python train.py --num_hidden_layers=10 --num_attention_heads=13 --num_key_value_heads=13 --norm_place="pre" --positions="rope" --rope_theta=10000.0 --attn_scale=0.125 --init="uniform" --init_std_up=0.0146 --optimizer="adamw" --lr_head=0.00326 --schedule="wsd" --batch_tokens=65536 --train_tokens=906800000
Each number is 128 + 24 x the weight over its row's rms, rounded and kept within 0 to 255. Layers, rows and columns count from 0. Numbers have three digits each. The size before them is the row's rms in percent of the matrix's.

# layer 6 MLP up, 1920x832, rms 0.0267, rows 1153-1175, columns 208-415
106:104080132103130121145134143127137097134125134102122143107141161105152117121148120131166123123136143153125139106120135092162154102132099123144102148144121112088175159120161120154093126128100117142107151131122088152170100122142146143110120136152100084129084155123116176158159092102128142167116092115109179136112142168141132104119126109106134169131150138145144163138090164119134163109085138136109150154156102070168109107115112143149122115124164143140111170132132183103067122128140150134076111113134120093101107137094088123190112184118131160129144115132147129120104110107101164121158150121104163100110163129140175133146154112128
101:099117148103162147146130143103129173095115162098095122118123137138178166133133113131122071127106117122123121122134156119132152149093148137122124133122132143151105136126099146162123127137133132144124116106145114155116093141143088139114128093150170162148071135095146114124127133167164149113102128129076112124140193170123147172117187136154140147114098152149109156113150110147147150122126137113152141139134138087126154109123117133117113116143099109174146127137169090129105125106110221134116133177170146142119138159120111136092162110149115150116137114089182114087095169142083162126129132166115123119127103123128098146152105118108
097:133138118115138095131109142100140131152141159101101105121146155101095139142136082100092118146092132155102175150116126116090150142138101116119128145151091142097124136134152159147099099134153132128070131121120120102148128144160166146104161097131144144116137142098134180125082114141117137098121101102149121157102136130114168153154169136118140156149129142099134127124109167115123117104121138106103101097115105161143078118180117135092112081126143087064136127106154143116157116136125120118082152104141116115182141112124134127141152174147171149158128128127113107102097148135139139125151142120133118099131146142142172078126138118138
091:125129131150103138090124094087154132127104096158136133152152136111131172149109136125100167163124123117129153154106103127132116163125147112138159150172115120108141164127137170131112124134128156088139145147091112137116129111171108123111099141111145134153117120114125145181097117103155144099165171075163112120125065149086152127121153137152104169130119124111109114140098110110130139128132133159155110166144155148176074116129132131196130093109145149103159154099111131120104091102133094113149139102126106174125097050138089140121147145147091112137103146174118138149166058105114129093139123087139107164152119131166135136109148156125
093:157126136164089095124096121103129146096155146095165118098137188145187151115078120136118130131151152146124113120143081090082097131129138155153123129122130098134125122124106120087119174140117143124134130146151158124148133151122128118110118148131106125140147126171135090137085134100112120108098080153115090117119187151108081142139132125141146128154121127083121101128110137066095120108120156123124083190098147119114130144130093092102061107111130133161113129104115119113159165116094098094119139105115114094131111108159120122148147094127157139144156099089139153124136168136101131058119172185153104121183150126141121123143119120123
107:120143097146153138134108136130124134156128198108153146116105144145084127100116148116098174149140115096111142090132109101158106127145138107163135130129054120116125124143106118096122163140088142151135118150126155141104140140131107156109172138117160164107144114104155127108167135134107159095116115134097114119145122110141107135146133139135170142121103122112147091159117090120123115080142118150146133171126133132167163154147133126097128107134106104148115139115095146119166140131122129132180168101149124131088128134125126144133163159171164091121145111112152181145144104118068087127116170100127178111152129137157131108152094122135
107:114140120108118086138123084121131058170115124165137139152131160131152126152161144100172129139169133111155160128144116131129143157157108159107113106174113110147091115088113126150104108107118112107104151126157132115104138112102142143142113160130138118104123080103136059170164143147121087144103171070141112187124140119126142114139163133142145096134095112124119124119106104158092125135141103140093133139098075090149096093145157100136142136095118090107127150148085129122146110121120100153133136082114119148112160115089126146133094094146161076169148130132138147133132095138087170094188133134135143124086172131126149168124206161113
083:097141137176115155103091131129100099124078114137139126140120133138137117132120156158125118147146143098123092181128182147153120184120148150092097115112137139179144128138127112168148131158123096113107154134132083099138099175141099093113147087120135124161122135151120090163148130148140182138120102160072131147136103130109148115090158124118168105150082109152149115115130093111129133095102121124086156115131085125067181170097094141106140093117115122096162140111135154121142128128130121151131151139180132100101134126133080109148174172118148112172147156118109128155119082138126120130154144157156103145128115133164133162126130101123
091:148159122091125125115099132124157169178119073149138120150131136122099113145170153113116132127118072105171095129087129159119182094147113117099116126096152138127134118118102098136101110150141101068155157120112141099157155139151123148098100148133109160117112120135142106068155104130088149121133099128151125141131111135149161102137122115120122179103155149168124145206092095134125112103114158156102117108109096111174098110141138118163105111167150119148140140130111139135167110104089126111160133152123143115105140171119167078132117150117130105102138118153140108161131130108071149130151138148135147142144102135162085137114162117162
105:112142149159136122128120141160103112105101111122111150182143088150115107165146130169108115136143087142101122127135146122165111177156169161121126130144163108116090095176117139123050152085111116152184107118076158131147151121122184147086079132112119158091119125120129140144117129123139113077170098069140125122101131094180125141123134163142153151165115137076126112127153139133094099145121095086101115105106100153092137129148109111137123152137101187153141156131136120158133124122090077106135109144163150133084132127169122113115103141111143112172137087115113169096153133074137106142119123137140115121142129132131086143125112160158
110:143104148135130168096118125121113128164116094134085188154133150130136109127143132139138156060169091139118159135143104119162123138068168157087150101120112144122131153155093166128104126146102091139158119141151149152144129118075109169141148098107115115164153150182139142175122112112102142136145132146151094177163107145104136147143111093148147147100106089107097157080152105082109092127159107143148129128141166176098099112149104160166094103106125153145095143119110165151110099078166113114113138124159159105122123109152132154133142129131110142115113119122123120174117124132140155106165127145138199125114103125155107179122156138126
100:124126093099087108121153076056141153097122149119155088091132127181150140144160130137129169147122144117146139085151111139162137144091092176125122103133133134132153134149170150091135112150153185122120159144130142135129158112090096147136113143122105110125128108131095126087154131119145125146100121126093123173127103133111157129119093131160160125084128121097135130151080138099115126118111091101149082154117135141124131126062122148117133116103137112140130141092118156121135136124126081109124137131146123077147125138115096151133121133107139117140134088106138139133148146167111126126153136156123100096161160142121110129120116129145
107:159141157139146122115098099117157115125118123152130137097114125122126189147114153158146136167120126124113154116123115119140117152082147149053143123177106115107130120132125153169166131135126117131125116119110070128140108102095121138150141132163130128130170141094117091139133138142127107136117107125118148098107158133103139128100123103196123144073156129109090103143148146133148123152110156141098107115112122104117105162159121144110135111124118119103100125091153103098152165145106119113149121121120114143122117148109143142109109093135109106062115129115105149121168115175129165145106116127129102151139095119155127114124142165101
085:121125147146121143138109157119125118141111124135113107121149099135146159104164111100131107139151123155145133145134178156135108136117099162110102123084140155167128112095163126158121131153128115141157146126151135127146059180139141100106105106175132117151160178184109136176076133129152159141155123147104116118139128086111141136135150168088137142086142127169138092130134124117095158122141100092111146104143111105096159168106180120131138121122150127107102135116119131139127121098094139151129115132131148153125166133101149102156097146117141101125162126128137130123120100116136092074140164108166093149090163112110149175182098133109
083:128144127135149106122154098101090077125156142096100130118142177123135153146141157124160124112164147183148154087133093129130148112127129089145130150202138135135113136127115107097148146153132116117117106154114150149148109101125170113149119144134065123139128128118126125147130143080090167117123054113131111139081150120117109172135143148112116143147142149066088162117123078149128148180118139152113154150124193100135116096097111120148139108177147114135097100134138118124131099155133092159094121111076114126147102144133115130160111126160145089139142086099138137119153130085134128099129119165099151140129122103129147086100184141120
103:131084122161125119138171148107157072150137108165103125143151120122123121124170076159105097072119110130151105130111098109093151086116116123094154154124129116108155143149087141113155137129155096103098086151098167099146162116139166085149113099165129100126140167137150123107144130135153100139132114085095126130091133143147145135155131135091123105149118083129117071083097133103128132136121159161133128130168139104155120131121112133156121176115095147121119133125112144126188122095148142124120097103127118133108109133143108105162126090141159100144123104098117112114153158101142171133143128095115092147140153151087094129119081101097
104:141148142149099146136176150152147094140127088068082148150159162105083107086124138102082162123137134129132133152112171120117149121112113136099127145157123104116164128138109130142124163101102142099113146117123132133159125147135131149154184132150144079138117177115142146137127120106121119117129159113136147134125144097127131157166130116141172113145150124138133071129117120127145166124184127147132171109122124081136092092135147114132116088105117087142115140124098136153164111162117120131196125098132142173134154159141144145166134186152134112150144144105125119116141099146103150143113123122165147108106125125130105125124142163144
102:119149130142085143129157167158116064122146100114139107132115115108106170110141119115129116145158134102115111135127124126103162138126085154126160124149131130117091073141145125128106114110110135103080148099118114081170146101171123123141126130100113163114160146105142156112102124164134175116160142150121124098114154140139150160161128133118074117125159102100119086147104125110058117142159144103108130116108147094135133139152135113159111173138110118100140132144116109158145109072133161160118128169129164143139099137119112157113138182139130141107145140120170174136136111145054103110156178108176145139146119160110141079115162167124
107:122167123136085131154074152143080131132103177165157138158156096109110166141116091141114153155148149115127104138088083153058096152140130112131128159131108133106082101165096131137147122095124158106140095153160087176118098111130157126138151166140102104142169145094129166152109127133161172153179142150101117152128141129159138169084098091082104161094103133132144081142101121141128100092134142112127134135150136146118117137123137129115159123092112129119133091143123155096137139110146138103144123105130121121138138108129123130182122102130127144087100118139129168153108101084128106088150114128064146122136116143114181133105126123164
105:143125154089175151135122106126163101133136113098126134131125145158149133171141107143121132178161131134107155150126112131136170098123095139106118085114139136144090116110140130142113146111130111140166152108129114099161147135151121130146129113111136133154140121157151139114138153139126109127129116155139137135097134086126095136106099131110140091097161101107168110129150125159138131100096112154175107177171120144140122141116124143179121105119112179099139139122103103145122137142153119151145101126139137128112110161160102137158148128136072133130127113137122129117125148085124092128170101103123135164157125140159171107088125073127
100:104096161134121125132111136165119144122087135099124120134129126162125142147088110166121176138133066099170123134108138135141130116123104100093124148154109150146136093108094143144114122089137114175116159187121102128162143124108113113140113090117139134126138096138162140157159137142132139105126126161162136141151098084129088155082145082183144168196103105140099118095162116107132125136107129117153127139075142119105114133114107139119143125165088168128119055155118132132151103135111186152114134066115138175130141129132097098128124100165098134107142138140116147145183132123109134126101136140105097131134130120119125126111164143120
094:142136154141154108134145108113090081087136128091121123159139114108135097140107115143151165118155100172147132075116158118142172135133176142117106103173194121137095131108111110182110129131124173134163076132176118093162165136142141129106116138111093131127141145090102082109137132104135122158093128134132128120109128114138103101136112139152143139094135125127145153063094120121113137142163136138162099122127135129126149069166105135126163155114119100163136117154136110084097150129062145094131154115136110141138102098128124111175101106106172119152097098143144168115138107137126130133109118160170129197132157133137103144134120102128
106:122125141139109158082165123117134125131159158160107121113161108170129145141103134108106122108149122116105169115113103139099130124110102126084130113114159095122102098129118109134100164121111124176132136086099182114152152117151161139157104120078151108162171121147124161107161105136161132153096130103143131113148117114139144157117138105107102149126186093163149108118142124142122092138128132169136103162135141141126111121174148134138119119088112131145133113101138135154091111146156143098148146152126087088114147119180144137135138119130128137121161103187121110119158146189092179118120147091121092145124126183183081092143077111104
# layer 6 MLP down (transposed), 1920x832, rms 0.0261, rows 1153-1175, columns 208-415
105:161150120119153127126166125076120130155105116124123125124133140161126112169138100169129148110159148104151110145137178080117112127138135166141098099135113079111129110092162146126151134075130045155114143135115161106196178185117131121143121124161121142119141122093110097112128128106156156173139097093114168125126118113101128124124097098137144175178140151134141114120158163163144175131153144151138131143146084124124114130138166188124111134143129116111157176136097115142099124133135136161089129112137156126173106117145165126116134124137190142123119109159102141126134093184099119113080112126136156141113155164126159162134142145121
099:126154106142111120154149137148122108151033138127147116117203148104118088108168123155139101110118109119135147198101133134162142101136104108131143123142138133111102119104149124084174143102133098151127123142150156151148139113158157126197116150160135106107152097146144147151151138133119161101134135081166143124156091117148123107126128131082097138154149152166122160143090145161141139127101112104113099136164117144104123122109144120165148132113163137124107143128130161107104114124079093135098121127070158136124128130133131149152132138115152144120089136168096107163133106140189098143121101130159116115138138119168159143103143128106
097:119127076142158128134139134143167119154192141138155094166130148159125148114086107123090131123141117087104113140116131095101135111112109143115076126141148123156130118149114133171129162129142120127102139154132143103139115141112121123158114106085130135140130095138134135139119168097134143120107081130093126103122093147105068113111132134163118147125121107102139134091192134093134086111187111131140077141086121122101133123094146105131078099167101143150104137166133151139127139126125136131138116114099132147153155139157124154143105125160097109126141161116108110147117141131080101136128101129142106159137189155138150132126108132102
093:146114145108101113112129132131160100129059179148102140152130119155140132128111097090151152126143130142093131146124110134108094138154118146153159125210169131156104149123130170154176151123114112140110157146115130140157145130108120135116119145124090128107139162105173081166129123120113172090182104110164138135108125142112098156120177120150126121110115110161133121125099129130106176120149138159105091139147170148091121146104126174084142097146143121090119161137088089118148144132140134102177126160126124121117120135101119145075111131121149046114094147129121112121157130163134146125127161113109139118121124090194143124121176112154
096:136175129187161136104099130163118117128138135145116105101101074136137105111087117105085126114121095110108164129110091134078147115112143138125105164111118151133107174149127127154093120104146117163143098132175157149105066122144141119130130121070164160102137126181122167164123119079176139132136110090147116105093118069054114110122107128145126114114098112112131136100142103125079094157148134168104120110151125146107123125136123169090125133094146116145165119081123126121123067148134119074101102144122138112130148106118094112127130129125122105138135135200095121102114125087097141109115160115131118157097129142165143097130129158125
106:094118144155112155135123125159122115139090120124151110109128128113092157131149099106087174160109074149106132152111130101139109138102146124155166135146135138166115143110112111134072144120147119165167118138126155146131122140130115090128154139113135129094123162133141130090137163104160125134142125149117142144149129172139105135143122154158111145178119124047175173119119135134143107113147110147149136140162144123107127140145136141085141118127115156145151073145112090109165110143168131140113127162113133125114140101115148088132141140116127113128101172138180162087141128164098131106145147120153155135132178083111127110102094127080
107:128111116120116131108138106115111142110052125123158143099124139145113151158130140104120109141119129086118122111091138178112159165129089131122112123078132153113102125189120118138083118090145162110123085138167107137173138154075155187133139110124119134133173121101178123121096123116133147152140106095116154137121127153102141150133147139139122141116154140079151120185112121135160126085111069147160148123144112136157110169113145107132125154136114081140125139107134144144140135143095082169146145138144108163116134107134116105146159147138120156124150109130133134115132137105149089125142111162148127089136131097144147134124130111125
090:152131126139193122123124162161104161121041110132107108138156135124136113120156131142147117090047122146087069144095145123116080106125117171168144114052080147144184142107183120140137169149121108146133134132106117096140122121135100123128125092125116120136118155058091093136157152107152131111147134115123148159162120094094138142142140128138154105140129137164146093113156146090098153075128099094141192154112112145147098156146126119130086142097180152129123163072138145137160154135137108133118130132159138127120148098129112096129152121162135142125122157092106117149083070110136116122111084157140085131141187107131132086147105146144
088:131133129099124132125136145119155187142094119141159133130102156095117126144115164144143095170196118062084159108137129122171084108107117130139069134120145184112120112149113096133117153109127150147092142120146106144079137140133126128095121164135118140108157124095157089087172142156142121149134160157105071128119110105188119095116183127147152156131169072089120130159113131119112157166105138140097129132116113133111175126142112133192136135139140129137144138130102111140125128137109157125157143133146127122141134182126139136147122169128090143153077115148155075152092132088113124111124140129110139136147101120130120074119098085084
105:161117113100089158087116136121110156122105072181122150152166142138189116111144112154105118171085096125130111116138106134125126161126150111130130077128157124113086131115110148124125154079119113140133145096093143123148147125139109110129115141129105120108150163101175115147135136143129159147109112171118157138111157159102126136138149090088122114099142149119130098125171077149142116090167090153145141129180140126114089193121130143094134127136142091081098152120096115125110136119132110131121146185128124143133101129123159138147121136114139098159181106130079122100098125122101106139129133117133158151126144154155136112149128093142
107:135124120130148093155137146134144166121114108104105119133079150135155099129120086069093128128146138121123178117119116100125096126137111133135109128147157116152151137139134080124149143120099159105087110131136131110133099126147111161072147168133127131111076131164079129136140141165136159111075179111155100076105101087104139144111105127138132131127182167163144090140151146140094124151133081133144100130145111158103096089168121145134151148128134118134106161108113168166148101099161124063139165129080197162088151133133156128139150111105127147155119151142119122113086123111131108107108116105150133113118094114109137141136160110108
102:131152161118113148117150153131152131153145139114155147092116154117157106148140149100132149132088178119112105102123085100123142133087152139167106136120177081108128132087148121195174122160084170151130074139095105116132133151118133158109112122150112102069146146129150129109144147159136149140102156131150082141113148101093161105125135122146227097087127119149095140163142139113119138135119125137095170109134184079148171108132137150151110134120140159112128124117186108108133111127148105155103118117155117157124124123147163118148095102143136136160133142159105135145179104147138120111133137118104103122103152147134095133126111082168
105:100128130119135117147113089124170143132131113117124129118178107150125130141168123155164147115136131110089141099116118140153092160135145088068130123148135074147112129176124137133166165130106171133123133128156122130098106142168116134115092114148151132107133084109105144143128162125120123129170211118094090144103178073155119161140096150137122074086106112093095116123123142105093128161142115114122086067086158094140147111163112091164149134100107171127094119146140106115138110108119118088153139148135118124150133164123142133148108109128122121147180155128119147129145118170104137116117157135140118148088108111107124106105129150145
092:163142165126100151176096150131139134123090105152131134145086194177182127123125167109118141093078105110107138091066128179100115139106148141075146142130098114149122138096141102113150146103115123152120161097151098108126102134136107126083167149099189105147151146169107113171125139155153140175107105139100151109148123127083149160115114126120176136137098115134104136127113148111092129137108113101115171133147089139126113146170128145145091108107125157146168152118119146155144135151124130158151102139127125116135120096101142121116134122139106141092195137120156131123166122124125129104103111117093132144146135124120117113162148108113
091:155095131144111179128123146141128127158100086101104118093127088142145123154149094123114133142155126167145110133130077148138089138143094094121142129119135147107145150142121084141135157098114112140088104152101114140151137135090141109095071125122067112132081166133089149141123128154155135136148090149101130120105153157080088095120135104102132150141144125069171121113144114135144108148153154128137133169097156161120144103109121139143147139122110128138160132124123113154121095104144117162098119103142136135129131136126093141119127123130135095132151147133136169111133107125124099094125097112092136108111115107190104104126095156149
102:083103139105117131136147123153129076126119163136098123161127162074187146114096141151080182130115107127128149117159161154125093124100108112122119139139139148155121116146099137127047119171146143124151105093111117118116156110112124127118156109143139123112133129178135126106141119114108123132132103178143116141165122144122166090102123100163126101094150146156092098185098156186170113135182152151134136095134136122136117112098132139110132062156124098144131135178113089115117135111113124111133113124086100121109134147158136118102157177173111151137130131138093121138104158148169142127127145145137059141110144079150137112133156152124
105:119153128105116155138099087124084135154139126112114126149102135083119095140118075144151119120088115152144096134116108123119111170127149087145104133140080154136141137123096108121117159153130077153117177108139106157107098121121120137117140120145108124074138116125163109136124151143115146136133195105143176157166123128147105148153135101082149136082108111097099147127135143123111128109115116104149155173154131114120155169125142069135129118141139117153136133083126142149141106122113132151110110105111139099161162133133136179178143173165098115154112103138143107123142111135154128089144083063112132110142099165076135166132130139153
102:113120108096115147113133148153145133097092114172118112132149110128122117159133138114099098156125086106110164080142156070122106151149127132098142115186133121147129126153156173124101131063058095109121163119127121125160144117103105154107105130131123186136132134118136093168162087125139161124138120141134114157123065139139137107169125120142148169145121106129096150140145129122128104117148183117149099170126145151094096078086161137144137103156106124191097106126141129139134105158151132114147130102112089145130112111109136129142091118154115167133150110123122117121173124122128123150136123176128129123122122142095125124088155106177
107:108106132138129140107141136167108132134180148113101106117143129135134137113087135145097155153142132105105085110128115136098161137056098141153134120090110127103122111097132165101154089125133144150144135166137111146132089150090138119129135140129115117157148097132158177139111136126132105125141154108134157127122112140123144149109135111158086136147151125117113136177160165122159146116144155155095116144122114125097168126124128119118098120144128139150112109116100122130127150090125103160111136126149126146153105148124161130138169106126144151135153178143118161158147124068136127154072115117079092134187102121095128106125154145130
106:153068130141145112121121148166097119131163110109136140143155117151112123138147090120158148113127146136131137131175125142101112121115090113130127152104171122142111139111129123162122115088136151169179142131110119119139106141148114109099089136154138112147130130089172142080139136137188112113154138154134157135132161140130146127117163173142105126108107114132139108138122141139141176098113148126159114128085123180134134152138126150099132087145182168146121100112134136165094128166132122104150123152144089097161129138099122159174095132109170125091120154118127116123104134116117117130172132057115124126108125144138148147132105149110
100:127133116111103099133099112118109066145140163128117146120170116095067116139103164093123109138124109155120145135118178086118116113119112119140134101110140133146127138146162095140127137171143105120130139127147094083111137132141134142112119133101099103093107079145086149144148121115137126102102162126159137136142100116097123148147172150145172102132105155139138141149127123121123142112145131141122114162132095132098106134116146110134124145095097130131190120096163135124136104125086117163155127131129150128162136167115172133158114162176133112085127105139174155128110157132102116147101099092107115141150106106126094157116136116126
097:113119137107144097110129090100115112139085146137155133163133163109130157148145123152115162125137082105132157139171118129174139101124116133139093130113108170160112097168135121118086114096145153163164083133139130154147077109149122113146106097221162129095166090138138118142146096160117120113149141112134068133097105155110132146086142140122128050145104141147099135163147104118145094111119147112071138128153123118100084138108148105111109135149127134138128095150095155090114096079139109123105124135162176123123128104133135151122122149125142090130141132095121135101095125123157157160141117178140142092108118109111128144108118141119
104:093136138130131125118140136135143145085255116151147137128111112132182134118157146109080130159137149121101160130136149160115204142135125126144165112156173042123132140129163121119127104112177138087131098096141124183108145145146116142119106106101157095104116157150142107111132102132144116151092123146144154139125105124223135130128152128139142101143120151154132106100157112158111135130159114133110120129141109162152136128128106104140099118156094129149144119179149150154154153134154146167122146160144154153114162139137112151154117154119080145116138117138106064106123167134137136139165126139118115138107098188121116146125115111099
# layer 6 MLP gate, 1920x832, rms 0.0272, rows 1154-1175, columns 208-415
103:112142102139094116134158123128103070143134141144137167148168131115102111149112105157140106136124096162141118142098135122115129106153090075148156148130140147112129114134122098117129176150089109150145162131115169169145147124124183176173134150127111108143176115155131136109140140138087161086164145100173130150163102133139142148139076142035115134164129113173090107102136075128144135137129111133143099140149100137171120135123130154165137110136153137124102127132108136111191116139092121122121124100098161164098148131106146151150122158162170152133109144150066147161137083087162124117101124138133142135116166131160154158091116135094
095:129107148105082111121127148074112108157120145171104140128148146164134114118127118111112162141165112073120150106076124144093156141131129135114140157102154127143130117162156122105122113149107112117132144167101108121118105103134153133153170087118122125093096131143111133171097148135118130126125136153158171173125090163143121177144177094099133133119115126116127109121092122118089141105131128112142123107166139140163110124149139120121096136132125137130115144073160143101119112140138127110120097096132110134107122088128124098112161129154152125130123167107175115130116121110139132118143126123106123143099133140130125096147156133106
093:124139139083139125117148129108079149125114139140138109137114096109087105102140142115138172131153118141099145112150185159113070113108146128079106126141137149145135123093126131072115095126113140117082145154134114103123127116070127128138159163123131163107105116109094160142148118136089094127139123143150122164157138116129098127143159121143089098120113134133113150110064112097129149152097155076121169112086145159100126087169115121078145150146113160163081118118131100096108117121113117134106141088131067071163139153155157107144125107135110094129137120117142123175129106138150140127134154147102136130115108149112151139136101165119
092:145110184132079134087134139098150158141128166149106136146088123096117131120120131091123132144132117139101107122128177096144114133118115129162149091131144127118138147086114152084099126147120139131153139095134116128148127117113112126158092110130109105148074163119144103198178122157071119104144111093112140164121104154124112119151176163113140136127122113097134132114150113097155075113130128157119144132109124127128138129121116104097085117128164136119125147104103115131132163165106103100127120131130108123074100094105180098157144094155109154152109100074154098139111145155156125135146139118102122096110129131127127132140163188143
110:083149133091110104135167138110157149095107070130124134124114140176123124141130115127109106148129106133112141133102114101154106112116099079093134148134175142135120133144072115128114116130118101137135126125165088124144140105127103164144168102144127127115129147105157120104160109134154107143101149119103100152143112128087117151108139111137159122144142122110082108115123135120146177133061133146098145155122135140094129099143094180122127108064113132098164086151134120156114094121154092157168173137143137180142134133096130113138123096106114154159078144174109149166146139180121150151127138149109131137140125145155143134127147143096
113:110141119130103124142126108082072125101104147155124121121132116124141160120167123153109132139150110139133130137106137141117121094120120113120125102074112163141102156126111146118117083125146127131073105135151079090172105138112132139126113109145132156162121165137104108073107139136138158132160106118115134152190153131145101098156168078085131162101129145125150101099144117114140093116134149129098183178146154094150123122115101143113119100094151140142151115112129112119146165102117125166151157159117092136107089070107122098176143173157126154093114114144135128128072157127155141154163175091131092123074126156170127170141117106054
089:172107174097123094148136140110124155114125150116123143117131140139119148111142110093104138118090088123090115042111113135101141125122115143135139134093130130101129128126137173079087107119109159157160108168158121132127151129136137120120121160123154118112112135105125131128112169154155104106134161116143108120133130113133144190164103183114115128120144126120138121111099175108071154108170125105176116129146128145145071123176125150125102168155212143146105143130083118121117128141125138111124120126122107142138129082131157120085162139138121163099110112147123115132121124130139126161083106089101122121104167102106101116173101137109
082:098116081121130133179092144158115132131117086131152092142136154107155147162156151160157151122115117129109113136109135109142154144117150138146140115122151133104105150131145130153108147116094124142133140110131114077135092129081114110122122129140143134091099121131125146100133202096120125128112100104155125132122092118119114088154188174151114129110125166132136130083146117099177176161120118152105129117160143107157153146171112140170185149100131112098132123129139066123095113169103127142086125125148162116097094102124203143105140144124141144123060140132139081142112118130120134127119129078136132154161085121162122133141123159140
109:115152101162132156113125148115124096148111120117117148137129152105120100082144134153133119156137143175120113157136140123128145109117113097135125146168109130107150145107151148148128124093142104144091123175079107134059150124104156148142122125126147081154111157143141122153165183110131115083164087169109124127123156126127165088100109155167139179168096147127134138140121129108128153147117127125129143126130110170110102104131110138110111144103160140122123065119133137125110103133126168092145129105143167156131168092123109139099082159081114153136140140125067099134150156110116098144118135131151080120118153121124136143139119130122
107:158134208150150119102153138151118148125098092115138097129106124092141093167134158088128151136113101108101141116140117107133122169138092158178109143147135141121115103135094126094087147132103135139116092175143126153041137144121160147129167190115118103134142189115163126139168128092140156102132111142162069113166060141127118149094143109123147122136159108100125133129126133126064127115156097133147137145114112113118113149137092095158122113139112095126092130131110135143145076087095109122140143110125145110119163119136149150130164208116116120164158164128108108136077097136114113130118138170103133152131118113131170143094153150132
099:125072133087143120127125132105153107125111098087136120085131105137120159109131108126142124152118134137123120124155146179127101111109159153155141094148134143135152178094176129066127107148138114162104132130147113125108150131113106111153109104135114122147127148100100120114124145129156134143134116134130102115120145119119120087106079127136148178113147124110141131067152147136111129126118155128149115167133115159126132117139115228143135107174139121146104158096148128070107142083130124158140101136167072116140141082128137122135071128115153143123125130130089141166111166125152125144127154138124117133103110126111115155078114159132
107:151140112159111103156135127091154081164074113111077161092134129125135174135167158108095108100147104130127135144103138120130113117119177109139110143149096113123148095122156169166109131157126113155115138152148109122070124129101107164119190131106108078113146111095123066165132198135142133088124106116138160119148103144106139113118156152154174134130105141129101108117123111134137123133131144155113112146099153142100117147134146177117108150149105141124129120127146134064126106109160135120140151094161154147165116097108137124120103137107157134100124122108096124150138143126114146116116123145133105159167135164096126188099123105118
088:139108123136174143145123131142092113112101163136122162158100153124100110130094179126054131116054106102086139065108134136121113134117172135128123134130146118115159166146157147133104091098121134125101120129124117100090186109124099127139191140102138115099117113103141110142147143157130100138109142155130140134145118230144135147128115136129134078168118111111139159124105151121119117120121127141135140125145108120127102151135107190118107118117145132104164118126110170117133115140157164124136152117188112064118119093135118144121197113138147186097138154151137093137134132164102139216112119141086141121134170138120112098091151116128
087:109105156151144147135130130135090091126109115126119150149148145090121117152170147113107095136108134147091093069117149136157155135152120124112132138162169149113109133125138164133129153191131134160146129096155126078129121085134130119155157125138117079096128135121126097124143156113093161099125092142128108137139116157093138171132140153050126143182100111152090136108125121130118141179150125125101209099128132112121125146107113120167096072151161105098114148106093131115139111172168123136098157130139141133118134109133149128139128146131153139130160107140151106160113132129136113105112123114111097123120125117122126118138117123082
108:136113173141144108092153164117101145110134124129117146116124170131174126141129136146115169156100139111105114116112140126110120181103137104114114125115111160138098114134107149102128153149131163113125142100141156142121145129129133111082107088119138150180068149110093128097136109163139193131150165137148095121129146138130155136113111108159129132140173137170134128135145108127119135132172159099171168126192130112146122135098147122133131114159140071135110102132138146120097122136108125111131122163109138130131119106118108142127110143156137157135143134137177156088161109147164122128115138149138114123128145155156166114178119136138
106:135138099125165113151096121119120113150122123097106140137134123104150144168134125149119133129136141093154112121139129153127097117130125105131129110161207139144122149108148142119148106139122084136093110174150175102114118109096103097140102155170144145100123112153133113162101155093089080113109119157158059116102109121121187133095142150140131176144134123141089189109113087151153107085122125124154140107120124144109183155136117145101136192148115130146084111114102149139150129141124148122107172112164126103148127119123116104071088120120132113111139093135112159132144089140147124127118138139098160145150207131155161141170138118154
103:155102134150131089133155120137112099104120110121116178074172101121129154120147120102154106124142130154135142132110094114149151142136138075148114129127152129143125113122122096130104088101128139116134128144151120133092159117134084152151144175142127128113112138168109129147129145128141112136123176155128103092152133123148111157121112146135176183147138095098112152093154128065151129135162101172153125135100075132111127100129140137070181130123151135124128127106092156117088103114127115142179087126150115136107173104132114148156119119123079115159165137118137145143114122121148144113152105173140139137113105144147140174083122137110
103:137122134148116119111115136167136142116122141131147146130104115105128137135156150140109126172174164159128163092160110152139077105151128137156111137148148142166117110122132130122123094151161167115125135139129081107094113126151125100131144149115137144132168134094142149099101123114127134153147129083074097117101122149098127120083165176140109132126140154103165106141109169151132123110117143117147082098123139130085115169087138135113185131109136126125105124166139130113142148137135114138134191129141112060136093145153151081100112101076057111112130111161111151098139120095102095128113108121144123133155127178132124109123135099119
109:098135110116112159136149107159141123169114111103112137154103122110129084143124090164146163160131135137165126089129140113151111101113163114118116128108151144160159121113110105148129106097172105156113145131103120149138151110128153151142130161135154101139149109124123146136126138133147126160146132158130132118120142147116109113083145147105121147132192123137130176109143165108140126135122084077172134122151146148088127139120135106138099181140085145083156146161081118157121135173127140124120154122128098115136099136133085158099096196110111146154150171152147101111094116110139068126172106138148158157143151195132080173128134109175
108:118089136157112139167116131098121133142092153097105162095131136145101158110122144119142122131138074127114086126122109164137121102119101130105150123123161148107133133100113124138113147103128070156118079124110109110151138121063138121158157140101172140120165126163100172130154121116089126112123128141167157147122123092090156156133109135129162148129122102096164092102145100081148133127150158129100123109137130137117131120136142115159128098090118147161104102111135155112173132160120143144128094161120120108166118122117118107106135084112093115123068168153126148097115146120106087145105140113153108168143095114127101139148079111123
096:121085130126098114130137150123184141108148172147124124082080154140139122106103156122107141113124133112102131159125169168114149088140119149064118104156111116101134126165165101097162127118125109132146163133120104127146122171091139116138095154108087136152111149184105130150078106091119102163086129133176141143115091132140117105128163112159115097117149111124116109117097131140151145144144152153119115128117117135171137118136119139121105140088136137136111109098127115117115148116125157103164117096143096140107122124118119126152126139124082164120134126114145150164168100095112129118142173148114120140144130136141095091132179129128
107:146144116151106103126129135043129144152127089109088112145142122107126124129112074121124146125074116095127093096114101127113118105130128091082122163135122139135140139132113143108134149154117130182099132134134133121142144160127127114149125163135139079150142092133127137127115122106147158094126143098127090096114177144124177156128135116140144139169130148116138091110099189095151140135113086108129103142137096112111115134124114169128166113066166161114159169135163102137145105103113141090107122100095117121114086142143130109207152145111149082171148118164108131129133114153104132112157144101089111119156136143162114143165142105109